{"num_hidden_layers": 9, "num_attention_heads": 4, "norm": "layernorm", "positions": "learned", "bias": "all", "parallel_block": false, "init_std_up": 0.0441, "init_std_down": 0.0052, "init_mimetic": 0.5, "optimizer": "soap_variant", "beta2": 0.95, "decay_shape": "linear", "final_lr_fraction": 0.02, "train_tokens": 254100000, "dataset": "wikipedia_en"}
Each number is 128 + 24 x the weight over its row's rms, rounded and kept within 0 to 255. Layers, rows and columns count from 0. The size above them is the row's rms in percent of the matrix's.

# layer 4 MLP up, 1024x256, rms 0.131, rows 823-875, columns 0-63
size [ 92  98 104 112 100 101  94 106 103 104  96 105  97 111 104 101  91  99 105 102 110  98  94  96  98 103 103 104  97 102  91 104 101  98  94 103  95 104 116  93 106  92  95 105 105  94 102 103  97 106  98 110  96]
[[135  91 144 144 152 143 108 149 142 178 105 157 112 159 131 120 161 146 136 136 142 125 115 153 109  90 120 131 136 155 107 156 138 109 143 112 133 141 145 149 148 156 131  85 104 132  96 139 172 154 162 114 133 123 121 123  66 133 145 173  87 112 130 134]
 [143 167 145  89 131 116 120 138 120 135 106  97 204 100 117 151  95 101 126 148 127 133 103 134 120 161 129 163 119 122 118 145 140 119 167 107 114 165 104 137 135 125 111 103  97 157 106  98 110 154 112 129 128 168 106 195 125 106 169  99 104 114 118 123]
 [167 177 115 130 111 125 159 134 111 122 126 101 136 138 128  77 104 125 166  90 116 149 136 115  97 129 133 101 124 115 131 154 153 112 123 128 129 150 131 154 133 154 176 117 139 156 149 115 150 140  98  97 100 136 135 181 168 141 130 102  97 164 152 135]
 [129 143 126 136 150 128 148 105 168 164 125  59 130 117 113 130 112 153 180  88 127 143 123 144 165  92 130 119 110 105 136 137 133 134 135 149 109 150 134 105 155 170  96 167 124  74  91  86 133 121  88 131 139 141 139 160 151 104 154 138 131 114 143 119]
 [117 121 153 122 151 149 113 147 143 111 108 152  90 138 101 113 107 142 142 158 146 126 146 158 174 121  95 114 133  85 141 144 119 116 162 131 143 111 141 170 147 143 135 156 133 138 106  84  93 117  93 169 144 116 110 127 129 132 151 119 122 123 141 121]
 [105 102 109 112 141 116 120 101 111 119 139 142 151 132  94  94 150 111 113 122 117 106 135 152 146 114 145 113 137 158 128 116 141 137 111  97 133 156 124 140 160 113 108 137 114 147 120  86 121  78 150 139 132  98 104  82 111 135 159  84  97 136 136 181]
 [170 153 131 100 143 137 146 166 112 125 131  88 137 109 103 112 158  83 123 112 169 127 171 142 110 132 119 133 120 153  97 149 149 185 148 116 154  67 156 139 142 138 171 176 124 157 118 105 100 110 123 114 119 146 146 140 163 160 147 127 106 174  90 121]
 [108 135 117 116 121 109 134 120 173 151 115 148 128 111 116 164 125 129 103 147 186 140  85 119  89 131  98 135 109 123 163 184 155 148 137 121 116 155 112 172 139  77  71 143 131 162 127 134 141 125 180 122 109 138 104 142 128  96 131  92 103 103 120 125]
 [119 118  98 135 131 149 144  86 104 167 162 135 156  88 113 129  73 123 128 109 121 124 144 108 133 149 145 112 155 118 117 104 120 142 186 101 161 110 149 143 166 100 103 109 155 107  95 155 140 185 108 103 123 142 145 149 108 113 150 133 112 154 158 138]
 [152 124  93  97 140 118  82 139 124 129 127 159 132 136 144 174 161 186 117 156 131  93 123 134 131 119 128 114 167 159 151 126 144  84 120 155 130 144 134 124 125 134 108 166  97 149 125 144 127 158 154 135 131 155  93 103 157 112 143  76 101 153 162 148]
 [151 108 161  76 100 130 186 127 121 139 142  90 148 108 108  77 128 107 117 117  77  93 160 116 115 110 129 145 138 115 115 111 108 108 144 103 121  87 165 104 118 101 119 125 141 155 151 155 111 136 129 111 128 157  87 148 102 125 118 144 148 113  67 117]
 [141 173 109 143 155 100 115 138 150 110 104 142 141 120 125 129 120 135 153 160 161 112 120  84 115 127 111 112 156 138 111 107 125 126 160 119 111  93  93 170 128 111 155 141 179 117 122 140 128 125 153 122 104 169 116 135 119 153  81 153 143 128 104 137]
 [143  71 154 202 100 156 175 143 143 126 173 111 109 127 126 161 165 132 171 118 122  97 134 135 140  89  83  89 138 109 117 118 125 147 121 157 129  91  79 167 126 101 136 152 144  93 125 178 101 120  84  91 105 134 154 114 128 123 121  75 104  96 117 123]
 [137 136  83 125 106  97 111 141 169 121 167  83  88 138 125 132 132 140 124 118 137 132 142  98 134 139 139 145  99  94 143 136 115 150 197 124 126 114  93 138 115 107 147 104  87 105 127  99 110  96  99 147 150 115 105 120  96 143 154 162 147 171 103 123]
 [161 127  98  71 109  71 104 118 117 114 130  79 144 116  99 123 131 131 163  88 121 113 182 146  99 180  93 105 128 118 157 109 158 119 104 166  96 116  98 102  92 128 133 127 126 126 107 127  82 124 131 152 128  81 154 130 120 163 129  81  74 140 134 134]
 [111 159 144 102  75  74 154 119 105 131 137 160 151 111  99 138 102 123 136 157 130  86 137 108 110 140 130 125  87 108 152 105 159 168  92 126  71 112 132 116 134 117  89 136 164 113 134  83 146 129 138 118  92 140  72 112 146 137 105 130 108 175 143 144]
 [168 116 110  87 100 145 115 138  94 132 166 136 161 103 117 145 177 109 113 142 105 123 116 107 119 113 114 159 148 133 105 139 113 106 155 144 128 124 134 151 136  87 134 176 162 121  91  70  88 131 110 127  87 130  97 127 129 167 129 143 157 104 119 129]
 [137 134 130 170 122 145 103 176  56 110 123 133  67 161 104 122 118 122 141 109 187 148  85 139 135 136 103 102 128 165  96 120 149 130 138 138 168 131 140 123 147 111 125 113 139 116 138 147 132 141  80 106 144 138 131 158 130 163 150 152 121 105 121 127]
 [141 124 158  79 140 113 113 130 153 133 169 127  86 125 125 132  91 134 106 109 157 142 128 123 122 142 146 132 146 192 111 133 159 103 113 131 165 140 137  86 147 129 126 106 107 122 141 141 153 148 196 152 144  91 116 163  77 143 103 106 146  98 149  79]
 [ 86 157 107 189 105 121 112 117 100 133 164 103 123 124  94  76 112 130 113 101 145  95 114 114 128  81 133 121 126 114 131 141 110 119  87 162 114 145 163 109 145 136 139 137 112 131 169 110 141 128 130 120 118  77 116 166 170 144 104 106 101 118 131 154]
 [127 159 147 114 111 157 174 116 134 146 145 121 183 123 142 153 136 127 134 126 110 141 131 137 189 110 127 112 104 128 179 159 121 118 113 145 118 117 142 159  93 129 147 156 132 137 131 139 137 155  95 102 134  75 149  99 119 126 115 111  69 118 102 116]
 [109 108 150 139 134 117 102  89 132 101 146 139 135 121 154  94 126 114  91 118 136  90 126 130 159 173 157 142  89 111 128 105 118 127 163 133 126 122 126 104  95 127 114 151 158 122 152 129 154 159 138 126 156 173 113 124 116  95 161  90 137 157 138 165]
 [ 88 144 145 145 132 129 128 137 118 104 125 134 144 119 103 140 133 151 183 119 101 133 145  46 133 125 128 118 132 147  99 114 128 120 112 170 170  70 118 132 110 133 101  87  95 137 142 121 160 121 136 126 137 101 159 121 113 127 166 106 124 137 105 119]
 [128  85 161 117 132 163 126 118 144 120 166 146 146 136 101  98 150 127 120 138 133 150 155  83 149  94 157  94 137 108  76 134 105 175  92 150 110 145 125 130 141 141 102 133  96 122 124 145 108 104 154 125 163 108 122  97  97 104 104 142 122 118 130  78]
 [118  95 128 149 146 129  74 128 139 147 157 113 138 112 119 113 142 117 129  91 105 139 129 111 106 131 102 134 144 108 121 148 150 101 136 127 110 154 106  75 137 114 130 122 141 126 107 137  93 101 125 139  89 110 141 116 101 131 143 182 109 207 161 127]
 [126 132  93 137  95 148 130 106 147 161 162 124 111 127 123 139 153 107 151 140  87 138 113 148 166 104 108 126 115 123 117 172 127 107  92 112 132 120  98  83 130 116 163 160 109 161 115 124 123  95 156  90 148 122 143 101 124 162 132  99 151 131  83 176]
 [140 152 130 131 171 159 125 117 105  88 128  98  88 120 109 130 115 112 117 109  98 153 116 144 113 114 128 162 128 118 110 135 111 152 123 146 128 120  88 109 170  92 131 182 104 143 155 134 128 183 103 106 129 108 111 150 127 116 184 129 166 111 159 121]
 [172 124 106 120 124 119 128 119 131 114 144 134 139 102 124 153 112 124  96  81 126 101 162 118 145 106 145 137 118 119 140 141 119  87 120 125 164  98 157 162  97  82 119  74 117 161 170 143 101 124 163 181 117 126 110 100  66 111  94 116 110 155 151 168]
 [162  98 102 163 131 129 118 132 103 128 140  81  78 107 139 137 151 105 146 105 135 115 142 135 155 118 125  97  97 145 149  79 145 120 152 127 132 126 147 132 168 123 103  95 134 118 103 121 194  96  99  47 122 118 127 107 138 152 126 164 120 123 109 141]
 [121  92 145 135 179 164 109 114 122 125 151 109 139 108 105 126 117  87 127 155 142 118 121 131 164 144 110 141 137 119 131  97 171 110 162 108 145 125  87 158  98 130 143 122 109 109 123 151 137 124 161 140 123 131 145 149 153 146  82 117 141 102 121 164]
 [159 157 151 135  98  98 137 125 150 136 123 115 105 180 117 134 121 183 153 139 132 128 122 101 102 117 110 136 154 116 115 100 141 146 115 109 137  84 107  98 173  98  88  89 106 189 128 130 136 170 117 113 155 115 187 138 101 136 139 149 128 155 165 123]
 [134 150 117 115 108 155 147 141 156 132 140 174 130 160 131 154 117 140  85 126 159 138 103 149 106 112 128  83 102 104 143 155 120 137  90 100 139  74 128 133 166 166 156 114 143 108 122 107 120 147 167 110 132  94  91 138 103 121 117 140  80 151 119 135]
 [188 126 134 137 131 149 142 111 144 156 135 147  92 113 151  81 164  99 152 142  99 107 130 111 132 114 112 135 190 124 117 136 214 129  69 112 118 169 126 116 110  97 131 138  89 119 137 135 137 115 122 155 160 104 106 140 120 121 114 120 152 119 150 101]
 [ 73 120 108 111 146 145 148 157  98 131 137 118 132 106  88 147 129 179  90 115 105 157 131 162  95 159  97  84  88 123  98  99 107 114 112 128 148 128 115 108 159 149 175  90 142 122 135  89 105 125 113  95 122 120 118 133 140 160 121 117 166  84 136  95]
 [131  94 132 148 177 111 120  75 117 142 148 190 104  88  99 126 159 153 144  88 134  85 166  77  75  97 140 112 136 107 103 176 163 111 143 106 156 140  98 136 142 122 111 100 155  80 117 101 139 130 124 137 151 101 133 131 118 119 126 122 151 112 137 146]
 [144 157 102 199 170 129 120 126 120  92 143 142 164 159 143 135 146 104 126 137 109  99 127 141 113 117  83 111  99 136 145 121 146 116 123  92 159 124 150 143  71 142 119 171 157 184 100 143 143 128  90 140 104 123 123 142 142 106 105 123 101  99 102  88]
 [ 92 164  91 131 131 111 135 119 125 155 147 115 144 124 150 136 108 116 132 125 127 159 159 148  95 125 125 135 150 123  83 166 138 110 115 118 130 111 126 130  99  91 101 118 122 167 136 127  99 109 143 144 140 110 110 123 130 130 133 122 150 158  91 104]
 [147  93 104 156 133  86 101 140 128  74 155 147 121 125 116  87 112 124 144 140  87 124 142  99 147 128 138 117 101 136  78 146 118 111 137  79  94 120 131 130 135 120 152 118  69 121 180 115 138 124 145 114 114  96  82 130  78 144 118 174 119 128 121 126]
 [144 151 145 128 131 115  92 122 131 164 156 118 150 172 146 120 114  72 123 104  94 110 115 120 125 145 141 116 126 107 110 133 117 104 141 120 125 110 140  78 127 103 123 130 107 127 123 131 139  94 144 135 141 108 105 123 151 160 155 145  95 145 158 125]
 [104 144 170  99 103 141 106 118 135 114  92 104 156 120  89 105 131 111 125 100  89 133  86  98 145 152 190 141 120 133 119  86  84 154 137 123 124  86 170 122 103 116 108  82 116 122 163 112 130 154 133 124 178 140 121 154 127 127 109  65 145 124 142 150]
 [ 90 133 149 114 126 128 157 102 148 150 137 125 133 156 126 113 193  85 161 144  88 154 121 137 154 117 128  95 129 163 125 136 136 119  96  93 178 136 121  94 146 123 169 130 114 129  97 124 160 103 132  74  99 113 159 115 121 136 117 182  96 119 152 142]
 [126 159 126 106 144 152 155 104 173  98 169 145 137 159 143 157 133  78  99 125 186 154 151 146 109 140 137  95 137 160 115 128 134 143 138 141 117 110 127 147 148 104 107 125  93 120 180 101 150 138 144 138  90 125 176  97 125 113 110 128 112 143 150 141]
 [105 179 138 130 137 109 148 109 155 125 168 155 137  94 138 113 114 132 135  94 164 161 119 136  97  91 108 156 141 123 138 120  72 140 141 128 176 108 129 130 175 122 122 120  88 115  98 160 153 145 120 131 115 154 114 106 131 134 130 108 136 130 112 144]
 [165 143 160 144 116 137 105 114 149 135 100 130 138 113 106 129  95 141 117  97 131 122 113  98 117 132 125  89 149 124 118 153 129 140 105 134 128 123  59 140 108 169  80 106 119 120 141 117 132 124  94 130 125 134 146  92 162 125  96 136 134 121 129 132]
 [112 149 137 139 111 164 141  84 129 106 135 133 106 118 120 142 106 179 121 117 155 174 133  67 117 101 144 114 127 143 148 114 108 117 142 104 150 122 136 124  84 124 144 121  85 109 165 152 153 155 111 123 109 154 138 100 143 120 177 136 162 127 138 168]
 [103 104 124 132 153 118 106 160 117 120 158 106 126 131 104  94 119 154 129 166 147 116 124 138  94 157 104 108 104  85 121 144  98 165 116  65 100 103 123 128 118  88 128 109 104 183 127  87 122 118 138  64 118 120 136 171 141 135 106 126 148  99 134  95]
 [151 153 138 111 158 125 168 110 110 157 140 125 121 123 150 109 118  85 167 103  64 115 117 140 135 165  91 156 127 103 162 141 102 103 141 148 109 175 146 126 171 113 162 165  78 130 164 143 141 158 102 107 157  94 123 102 131 136 122 136 133 143 133 158]
 [140 104 112 140 142  97 163 143 121 103 109 146 119 167 162 110 130 113 144 126  90 108 150 111 124 139 131 143 126 132  99 138 113 131 149 136 143 158 165 120 154 138 147 155 138 102 113 145 138 101 122 159 179 125 154 106 140 101 159  98 116 103 126 165]
 [141 148 124 121  90  89 160 142 145 125 194 137 166 139 141 128 156 130 109 156 123 139 151 175  76 103 206  98  90 169  96 150 119  95 116 124 137 103 159 121 110 118 135 127 109  70 137 162 138 123 146 109 136 120 143 130 116 116 129 177  94 122  94  77]
 [137 122 107 121 121 138  98 117 131 117 160 109 103 155 161 121 126 157 185 120 158 124  96 147 164 126 122  84 113 110 127 159 116 130 118 114 138 109 109 160 163 112 113 111  99 140 155 121 130  89 153 142 163 146 133 118 125 153 108 135 163 135 118  85]
 [112 111 143 105 128 168 134 118 105 130 137 125 101 129  98 114 158 121 106  57 132  92 108 147 135 175 123 103 139 136 124 131 115 118 134 124  82 108 179 105  82 132 158 123 161 138 159 133 135 103 138 151 153 170 109 149 101 178 157 135 130 135 101 160]
 [172 159 142 112 123 158 132 111 133 112 129 110 123 140 118 116  86 152 100 130 109 113  91 173 144 148 125  99 138 127 144 143 144 104 133  87 158 139 192 129 114 127 115 170 119 191 122  83 100  90 139 138 120 113 136  43 108 104 127 147 128  81 171 139]
 [142 111  78 103 112 148 141 110 132 115 116 135 132 115 100 105 128 110 120 132  92 167 142 175 158 148 145 157 137 116  91 106 168 134  99 111 112 151 142 137 118  90 103 118 103 125 144 104 176 153 127 103 128 122 120 136 147 171 110 178 168 107 137 132]]
# layer 4 MLP down (transposed), 1024x256, rms 0.127, rows 823-874, columns 0-63
size [ 96  99  99 112  98 106  95 102 102 101  91  95  98 106  97 100  91 106  99  99 107  99  87  97 100 109 104 104  92 105  88 100 100  96  93 107  96 111 111  94 101  97  97  93  98  99  99 103 100 106  97 110]
[[159 155 119 153 119 128 128  92 150 142  98 102 111 121 178 113 163 115 149 107 126  95 143 146 154 130 140 116 166 120 151  54 124 151 160 144 115 174 112 114 134 122 135 124 192 136 110 135 154  59 123 141 153 108 123  83 162 122 108 147 100 122 129 144]
 [145 105 172 162 135 121 135 103  86  81  93 136 159 184 131 145 135 198 103 126  99 125  85 124 127 114 125 185 142 109 117 104 149 141 111  98 151 148 145 147 137 123 110  91 151 111 128 147 120 137 153 108 168 120 106 129 114 132 141 102 141  67 177  94]
 [ 62 106 104 141 154 117 116 139 130 116 145 139 124 140 135 184 135 135 156 128 143 115 175 125  74 129 106  84 106 185 129 118 109 128 140 129 123 189 143 138 122  93 152 181 138 132 116 105 152  85 148  84 117 146 136 120 135 100 103 139 121 130 113 145]
 [142 143  99 140 108 104 149 173 110 158 150 138  92 155 114 119 164 139 151 125 113 164 110 129 103 159  72 165 170 116  72  71 153 134 149 166 141 103 100 111 166 164 106 119 159 149 116 143 142 124 133 148 103 140  83 156 124 148 127 114 161 103 135  98]
 [122 125 138 139 141 126 172 116 173 117 125 168  98 119 140 118 159  88 147 144 142 103 117 103  93 153 158 158 121 161 142 110 130 141 148  89 114 114 128 168 153 120 159 141 139 135 123 146 119  63  99 140 122 142 100 126 126 121 130 131 114 144 101 146]
 [123 136 163 122 152 149 131 115 164 151 161 144 128 158 141 135 146  95 149 109 115 100 119 150 136 124 175  99  70 134 143 137 143 129 136 113 125 133 139 124 151 133 116 118 141 137 131 120 124 116  95 106 128 102 138 169 174  88 142 152 103 134 137 120]
 [137 141 135 130 101 132 113 147 112 105 108 111  92 132 102 116 110 107 171 142 137 129 131 158 126 119  83  98 109 134 114 169 132 109 104 145 105 137 155 112  93 147 136 150 117 125 135 113 132 117 103  98  88 127 154 143 100 129 111 136 159 123 119 144]
 [109 139 132 130 146  85  77 109 103 133 137 124  66 154 134 144 145 137 101 118  89 153 122 136  93 123 150 117 139 147 137 130 130 103 120 141 130 148 135 127 124 158 158  98 131 114 116 127 123 124 165 171 118 133 119 146 143 130 129 139 162 149 120 145]
 [ 96 165 141 165  92 116 141 109 125 132 117 151 119 142 177 154 126  99 130 162  87 168 133 129 130  52 146 153 114  66 125 123  75 130 155 126 131 140 102 159 151 167 133 148 133 156 156 122 125 139 114 139 144 128 139 130 145 112 122  80 151 143 114 102]
 [140 127 156 175 135 100 130 127 130 186 121 126 180 133 119 132 120  97 110 150 116 107 113 142 138 114 117 145  84 101 139 111  60 145 150 113 111 146 134 168  88 166  85 123 134 156 179 154 169 144 101 110 139 105 161 120  72 149 136 112  98 123  87 112]
 [ 61 171 122 137 149 111 118 139 176 133  94 152 146 149 159 132 127 140  99 111 150 113 128 159 140 111 133 107 105 130 133 168 150 105  89 100 127 190 142  78 178 143 120 138 132  99 147  73 114 163 168 147 128 151 141 162 123 150 127 150 118 129 181 110]
 [ 97 133  86 134 191 160 116 121 119 124 136 126 117 149 147 131 169 118 146 103 112 156 156 111 105 154 117 101 118 127 122 117 130 107 100  85 131 117 119 146 142 121  82 142 172 137 149 126 135 183 104 119 119 134 132 134 127 125 170 115 135 131 190  87]
 [123 110 105 163 104 106 124 137 127  97  95 113 111 118 115 107 144 157  78 135 164 188  89  99 141 125 138 104 154 141 159 111 132 121 183 134 169 127 121 154 125 119 137 113 139 116  92 177 122 156 117 117 150  91 124  64 140  94 137 152 130 142 132 155]
 [127  90 101  86 153 103 134 154 128 128  72 113 147 131 124  94 120 136 118 102 156 159 153 134 127 138 133 123 112 133 110 128 150 110 163  83 155 152 122  95 120 195 108  73 147 170 111 115 112 174 127 175 105 147 107 115 136  76 104 117 130  91 131 117]
 [ 67 148 122 108 141 113 120 106 136 112 130  99 152 145 105 107 115 142 136 186 115 119 122 159 127 150 117 169 120 180  94 112 106 136 115 135 128 115 150 100 128 162 163 151 154 136 102 130 149 120 131 119  79 138 118 128 118 115  99 142 100 162 141 121]
 [138 154 103 119 161 156 119 118 130 145 122 149 155  93 123 119 144 125 161 122 123 107 163  76 118 116 153 114  97 136  94 154 121 170 103 106 140 137 142 173 178 172 145 137 107 116 118 126 132 129 102 120  97 134 116 106 159 131 140 142 124 120  96 135]
 [106 123 146 153  93 136 102 104 128 158 109 139 120 107 136 141 105 137 105 129 118 175 176 158 125 154  84 121 131 157 108 168 126 127 110 145 155 171  87 125 182 141 141 114 126 120 148 130 147 132 125 172  79 175 149  85  97 124 122 169 124 161 150 124]
 [102 163 158 148 114 144 132 189 157 111 124 124 111  95 145 114 122  86 150 117 104 143 154 126 123 137 148 124 153 167 101 124 135 131 110 105  92 143 131 131  74 132 123 163 125 141 106  98 151 140 158 142 120  94 164 142 120  81 150  94 143 100 109 110]
 [126 102 127 124 112 137 145 131  94 111 121 119 186 131  98 102 165 161 121 169 160 144 106 136  91 144  85 134 110  96 101 110  91 150 139 112 125 146  82 108 123 147 152  87 105 141 142  81  79 120 129 160 112  81 143 131 152 151 156 142 155 163  84 145]
 [166 134 152 120 159 131  96 149  91 171 115 135 108 132  71 116 127  75 106 113 129 108 118 131 118 125  86 147 141 121  77 146 148 140 136  95 168 152 140 164 120 109 125 142 104 111 130 121 151 134 118 165 104 162 176 131  72  86 164 139 133 117 135 120]
 [156 119 121 117 119 147 121 102 138 153 106  99 140  97 137 150 128 132 138 158  98 159 135 136 122 132 122 146 123  97 105 134 109 133 122 118 125 109 142 111 149 111 130 130 148 106  86 104  97 163  90 108 130 114 141 103 153 151  92 105 110 135 130 100]
 [ 97  84 127 133 127 110  95 148 147 170 159 139 165 113 109 121  84 144 164 117 158 125 168 110 165 127 160 121 176 122 131 162 135 126 163 118  98 118 143 183 139 126 116 118 159 103 151 146 153 168 146 160 112 138 111 102 141 128 136 102 176 142 117  72]
 [104 134 140 108 138 151 122 134 145 143  95 141 126 145  90 125 161 137 124 121 112 138 158 145 154 101 108 118 101 145 155 197 112 150 132 101  97 118 121  92 130 132 124 106 166 139 135  87  87 154 152 140 130 162 118 159 124 121 141 150 149  91 115 106]
 [160 126 133 119 122 142 136  90 112  99 135 126 140 108 148 109 147 180 131 108 115 130  80 116 135 135 123 118 125 130 154 138 126 113 124 151 155 117 200 131 131 164 102 135 157 104 177 105 136 163 119 137 138 166 104 125 120 139  57  98 139 150 126 144]
 [131 143 144 102 146 126 158 130 156 133 134 147 106 158 115 175 124 150 168  98 112 124 142 125 121 116 162 164 102 161 128 126 103 162 156 111 131 125 128 118  76 160 113 122 138 113 145 175 148 126  62 174 146 147 172 118 133 193 136 121 139 174 152 146]
 [126 115 105 150 112 140 114 128 115 152 119 117 113 151 104 127 152  85 107  86 128 151 111 133 136 121 104  85 139  74 106 176 121 167  88 132 132 151 129 101 103 173 124 116 112 158 124  96 137 138  98 117 116 100 151 142 117 129 169 105 156  98 119 145]
 [134 151 118 102 101 148 146 136 111 139 136 159 108 187 109 122 141 119 154 131 157  79 141 153 171 105 126 138 134 126 149 123 157 141 112  83 101 130 119  98  68 143 150 164 135 135 166 108 102 147 128 118 108 160 134 170 142 130 162 140 136 126 120 184]
 [122  77 148  94 163 159 125 109 144  84 170 108 168 122 143 131 111 140 161 187 144 133 100 140 134 151 144  88  98 106 178 142 128 129 140 138 106 124 127 108 146 160 119 153 147 177 144  77  74 150 163  97  71 111 128 138 115 131 151 111 145 151 134  88]
 [141 114 112 141 125 116 131 129 151 152 126 158 111 186 146 144 124 150 166  90 123 105 140  96 151  89  77 132 176 126 137 153  85 138 169 119 134 132 122 104 143 118 170 122 107  76 125 103 148 129 115 164 174 136  73 107 119 123 124 159 153 106 135 122]
 [169 127 147 131 126 138 108  99 150 121 145 102 151  86 100 151 145  97 100 131  96 120  84 120 154  90 155 182 106 169 142 115 150 127  96 137 166 161 155  93 146  73  69  74 133 130 117 119 141 146  90 158 131  91  58 124 164 166 112 121 137 166 143 164]
 [145 132  98 177 104 127 101 185 116 142 147 122 128 107 138 134 117 103  88 109 109 144  77 144 115 140 148 139 166 175 145 132  94 145 125 128 100 128 145  99  89 111 172 161 109 118 134 123 105 120 115 148  71 129  87 103 140 140 104 115  92 137 115 145]
 [117 107 155 115 103 142 139 141 133  76 138  75 139 117 118  84 180 133  63  88 133 127 134 136  82 131 158 155 148 154 128 104  79 120  97 143 134 127 185  99 135 136 150 141  90 139 125 138 132 144 163 157 128  94 137 132 115 138  82  93  85 155 125 106]
 [114 117 157 112 119 106 157 118 109  98 125 145 133 125 128 107 124 144 143 131  86 146 114 123 106 127 128 157  63 144 145 139  92 131 142 141 129  90 131 134 133 139 116 172 114 113 109 109 128 127 154  85  62 123 100 128 104 157 145 172 104 117  90 111]
 [122 146 126  92 117 107 113 171 114 128 158 142 129 115 154 158  95  72 137 157 133 105  98 105 156 161 168 133 137 132 159 155 157 185  99 169 118  60 148 107 144 118 135 131 153 110 135 148 128 117 129 125  99 124 166 129  95 152 124 134 139 129 135 115]
 [114 106  88 100 135 137 146 134  78 133 131 115 118 139 126 110 121 184 138 148 175 126 186 110 168 124 145 125 133 177 137 137 129 123 206 100 130 136 118 126 144 137 145 155 101 130 105 122 145  84 164 117 147 169  93 156  93 136 130 148 120 122 116 141]
 [108 125 156 138 169 115  78  90 126 138 145 140 164 107 125 136 144 149 148 154 136 156 129 124 176 104 150 127 118 153  76 117  91 126 135 135  87 156 135 114 134 121 154 124 111 118 116  95 132 130 118  88 169 116  99 166  92 109  94 108 123 112  75 129]
 [143  76 122 105 126 149 117 150 115 134  97  96 131 148  99 151  68 107 139 142 112 135 106 149 127  94 164 135 131 112 124  73 118 147 127 141 116 104 112 166 117 145 120 118 139 122 109 155 112 138 133 117 202 116 153 111 178 143 160 122 119 132  94 104]
 [ 94 104 109 136  88 109  78 129 121 132 155 123  77 106 105 102 126 123 122 136 110 135 106 125 115 162 138  78 106 134 152 137 148 102 108 153 123 126 123 111 152 120 140 129 131 129 171 113 121 139 100 151 181 103 154 115 144 142 142 162 129 129 133 110]
 [158 140 141 128 117 112  98 117  93 153 145 146 157 118 127 148 138 110 114 145  95 141 171 145 143 158 103 106 117 167 131 118 122 121 114 129 130 109 128  98 156 128 107 137 114 152 124 120 107  80 158 167 154 139 127 101 178  91  99 157 117 134 114 128]
 [145 143 112 113 100 105 150 145 103 112  84 131  96 166 143 141 127 159 157 101 127 115 133 159 170 124 139 149  98 154 165 139 106 102 104 134 104 135 110  94  70 144 121 101 127 169 142 101 159 115  68 106 134 171 126 111 133 140 103 138 117 122 148 151]
 [ 96 133 154 133 156 104 131 132 117 116  64 135 151 110 114 112 106 127 164 130 104 120 129 150 162 123 129 135 102 139 131 110 139 106 130 117 138 126 108 109  94  90 152 129 146 136  89 131 141 170 166 155  87 111 115 143 116 132 116 119 116 162  95 160]
 [116 106 135 126 142 170 173 143 116 138 147 114 134 120 169 113 156 135 119 129 170 143 181 138 107 149 125 151 115  96 154  80 107 108 188 118 119 144 165 157 133  86 151 105 158  96 139 158 125 145 101 142  96 133 137 121 109 123 111 154 172 112 159  99]
 [110 137  76 135  77 131 150 145  88 126 126 116 101 138 112 123 129  96  97 116 110 128  83  94 163 133 141 142 131 119 143 113 151 144 108 148  97 144 118 135  86 159 122 128 136 115 163  96 102 127 113 106 137  89 107 125 101 154 124 126 129 151 122 109]
 [155 137 128 125 121 130 161 112 121 109 118 128 124 143 105 158 167 110 128 161 128 141 105 100 139 119 109 113 152 143 120 130  86 139 121 121 143 160 109 133 175 151 102 115 137 142 119 112 125 114 116 186 150  87 103 100  97 136 128 107 161 134 154 169]
 [131 115 121 115 159  89  87 163 103  92 128  99 183 131 102 106  66  88 122 134 111 147 117 174 105 108 155  99 131 144 139 143 116  90 163 155 189 117  84 113 141  95 137 110 140 131 128 151 107 123 149 133 118 143 152 184 121 140 152 143  95 128  75 152]
 [138 105 154 123  95 149 147 156 148 118 117 122 122  97 113  94 133 121 146 106 113 174 146 129 116 101 107 175 164 113 133 104 132 129 130 142 128 133 153 122 151 117 132 168 142 123 130 100 115 140 132 105 147 108 160 168 119 155 106 138 105 120 110 140]
 [135 134 128 114 103 121 153 171 118 122  97 137 151 119 130 143 142 137 146 135 115 128 161 113  95  96 119 164 120  56  86 151 108  89 117 121 108 118 134 159 155  95 151 146 100 122 163 124 116 127 124 161 150 159 127 154 100 118 113 150  99 142 170 134]
 [122 153 136 101 148 128 128  66  96 112 124 122 144 110 119 141 112 112 145 124 186 107 147 153  62 137 135 123 125  97 110 153 126 130 133 116 138 172  73 118 150 155 134 150 147 171  90 145 133 139 118 182 131 131  89 135 121 156 151 125 139 155 149 121]
 [137 138 125  96 151 127 125 102 116 113 101 142 138 129 173 113 108 108 130  87 170 146 113 140 158 135  88  85 106 116 145 167 156 151 120 121 121 136 164 137 128 127 106 122  78 130 122 133 167 153 169 131 127 147  71  91 120 158  52  99 108 116 110 123]
 [125 124 153 111 163 121 101 139 185 117 129 143 108 155 126 102 110 107  94 141 137 152  79 128 128 152 102 105 134 147 137  88 124  99 124 159 168 122 109 155 151 142 136 113 142 177 139 109 169 103 123 127 104 132 122 132 156 105 139 159 150 107 165 147]
 [166 133 131  78 103 116 128 140 122 140 109 131 145  82 113 128  75 109 170 135 129 132  89  94 151 115 149 105 149 122 137 118 145 154 123 116 112 130 105  79 157 152 132 167  74  92 196 106 118  93 147 103 139 113 124 177 112  93 123 143 149 109 128 131]
 [116 156 137 126  84  92 139 165 167 107  79 136 166 156 144 143 132 168 122 115 162 171 129 145 182 144 125 123 135 120 129 118 143 136 147 162 117 190 115 103 133 132 100 131 111 146 106 134  96 100 160 100 123 114 110  98 133 137  93 121  81 127 141 119]]